From a checkpoint of a small transformer trained on Wikipedia.
Size: 15 layers, 6 heads of 32, MLP 768 tanh GELU, vocabulary 8192, 9.87M parameters.
Each number is 500 + 25 x the weight over its row's rms, rounded and kept within 0 to 999. Layers, rows and columns count from 0. Numbers have three digits each. The size before them is the row's rms in percent of the matrix's.

# layer 5 attention value, 192x192, rms 0.119, rows 41-62, columns 0-63
102:478517487456521480519482535475502458471509532528534509516486500427510511512481461467516524483456481495449468512478494516448508491556494506532510514527510485475533466517499520527477492506514536
100:505478459531568507477498504517491462517474460485455461516500491518474494525517514494488506535491525526497501533453544503496458492493469454457478471504564536502506543522542539516541511512445477
090:509481487520497534490463524496485512441467486487496493530506469486507486554510478523511501513552513528539479483545522466451450517473545500524472483478521509554559493475536506525435460548514512
117:458436489513527476521444531512495502511520531503513513495515492486505489472523516516494511487481525531459499540498524464478529526503509537446503471539489507508489480507537506516512482499465501
093:517495478483459540438537539494517491480548517510502472479509502456505521518505516509467474533504499463490478458488473478516537531499491463529476482462521481505530499552566495490513482510481506
094:476497511529498504491544495513474479499489525510452445486519505482536485560506453528521549484520466524496509454491479540532473532513448545518541528481526534506465489523520520471488471469504501
096:496524471516499498507497514523490488529505557501518531470501487489479511500487501500490487534487549513514476493492531528487533492541505493512525498504521530505493521477522478477507461486487492
091:527542477528519479492501521494521483484478527450506508454507504509512523483481532497488463498486528482481523507507465518500514488491481500532494533520510488464490474518508524493525457470494506
109:554526438502481484511558479480496496495502460498502525535491469487540530512480489484450533514500521496449522551500495533470487482491504496505501466503501501489529456507477500504506516505507487
095:498525481471502505507480509488512494530478526445492518504517463528478455489539447523489493490498537496493470517515513490522530547503491486506489511489508505483487519515517498519476474502473516
096:484503531485517514439492501531516487545475521485477519482535503463495479455488455508512527498433499507519525503511475543511485485493512518523454469520503493501520488518505544526485482491509534
094:504550514470485481451472488544521484464516510522505527488534521523547485476530523530497487527444514526506476492522495492499523514491481490525470495409516491550542477498477530464490482528547506
095:503476501525484513502513468481488484525490528508493499493470509548487465500478493460552507462558449500521487509487503485517453479510515474505520528482496450494497548494502494554494487474525535
096:498530503510488501512479500502515560440481517491496502514511487510495459488495535493463484523528477494526512537515504449442532491472506485454479492478501491538482486523521513489516535529499458
092:491481490470478550494511511480481472473524480563500512537531480525467478462496518518473443512513489528493488487528477525473515510481506477490509486514512528506502501501512489502539488499489544
091:520482513503521529516510522511492528499528501510529456491510486485538476499523455479490483488532476493506511487531531493529477477463524470507496486497518480488514494501519489477520489511539495
091:505524494503515505488460502462518445557529505526503475476457505527502501482479497504497486479496499500410513518457500475460518515513514504490491483504546465450510458496511553504492474494478571
098:503488519509462536521491521538519510516470524475455526506513519468453479532503489500525494524497530492525509468446503502528465504470504474501485575464491445507510483506509500495477469487489490
090:511479498477518485522478500492509527475512481482514502471502486500522513502492508484509469518495477517525515503483485506478523483505462473493495492500525506489451517460529540490521464513521499
096:461476480454501505523528486510509494537474477542555473548549473517503480513464529509479502498541519513511528494499482474502449527467490478483469480534521531487483538490477500509488506498474462
094:515474494504496498528492501535543514499469502474488513481482533493451485495457484493501525493519505562503530527503510484524493488517517511502463476528565511496527476510481536480466478479522518
099:520516517473476490516507522447491477498510490463502522465502474475514529477540470489452504467497503469524525520536485508516448513488510530487478483548513528503527490440544511553514546503485527
# layer 5 attention output (transposed), 192x192, rms 0.101, rows 41-61, columns 0-63
096:570485489496487502480549499541531544500468482468455467519545493549424478509484515505479489527500535549521528455481477522511492485487469485488503510549531506480502512501469462455513481517525487
092:467480518511483513495509470467519504540493487503501542476543489518487483510542515500519516510479480513514450491533483494505499494509496552547500494536492467524514481509492497492471542511514486
092:474512497454512449567536489481513491494461523516532511478485518484526529446517516479495498460481517495481493507482490473523475511458490505520475448486496500501505481535508539492520518538473519
112:528523513529494485485475458542533505494493498500503523489498497532491476508498456532524462516560494484486518457487483528551488461517476483529474550482502468535520484555496499464488529458516470
082:477499493514512445529519489472498513470488506507518492539521497530499502475500540457522513481504502534487503554502495501510423503504470479446498510488457516531460510492497507444492520499482466
095:493491498530507487454470515498480543480513469464519495495477500520523518476471493496484467522475508489476485510545522482525529546519491508497523477515489487504527537466479475544515519450474492
087:490498542486490472516497497469520509481546469496518505518562467510490493487478537495492508491577486507542505518535509478505455512498515488511484485463492496498515454536498489528473508527508502
083:513483509492468518535483476519495507514497500505512516461504484499476508502527535505453505498526474486485463503482530513513497498524499496480490480497434484501479478502527526462517550504510469
102:522512520521475499466519489494525487532470541530477477485497526514489473507474519468505484503497488493542536470503499497490507485491482519484477504530521490478512521494550490450479500526526499
083:478493474502512514515502559537480514469538474488507493548515492475524509495495491494506549532499452483468519483501495444482476487484431520528498505546519513512503516511513513494470522559499504
087:489498506507457492534533519503474509502544485474493489498499494496496484523468517489544478496540494498514483530499476511509528517479451490506512513525524510498485497483519450471477552522525452
084:480531489482490475515531488488505510492461505474487515471505457530501480487489500485509512450519493456480517498508460465518444511473528529508484470502470501491525520489489482529458556531493488
097:476501499471502466513434538481473497513516539475524512513514514477507545504533485517461497511506549470510495535507531486503582541500506495468468487511511508496511510469551522471515522501468511
093:489512495467463509487487486550502481497416536487482524477523516488491493515534484501586525506460494478474485458531463547523504477519477517497508504509510484515496494537488512503485521522452492
083:480511507510514453470545500517498501523480478497518521513507469447530505513481545486482526508461514475499517461473561505508508424493473522516484492472477488563448510556471516490469461514526503
076:496478468459526514524510523506506519489472463459502479522456517499525581514488500544529542476459511520477501528486471530505532523474482501458491510499521509495483497508466522534537479451437446
077:522482485487491489498513500500519508526515483483495520495510491469516494496522488489468471539542522491513496495487519530528456463484472512562488540543495514484499485483486429513491543499490458
085:467475504500522474491464512459466476499510534491490491506466508494499561485517510487479476487505486537526507497561488470503529511516502499509498472471450572486513480467522491526507515489466491
091:481483516480470501491540539502507544486459480490496518483512532491510518519499504492448538502459547494469504510506467501521513500464508519498520502455480515503484471512437461523481492458456508
092:476513494524520480482507530450524480489519539511498483486480545488512495497490518446516536538445486523494496509504517551493546489516505493527515510526476461532521452496545493448476462471499456
079:500524513517511522504540508517501476531532518502498495488512494530500528494475480498461533483461461446502504515492470517485489505497423527481475519516505504498460492508485483508486489477520528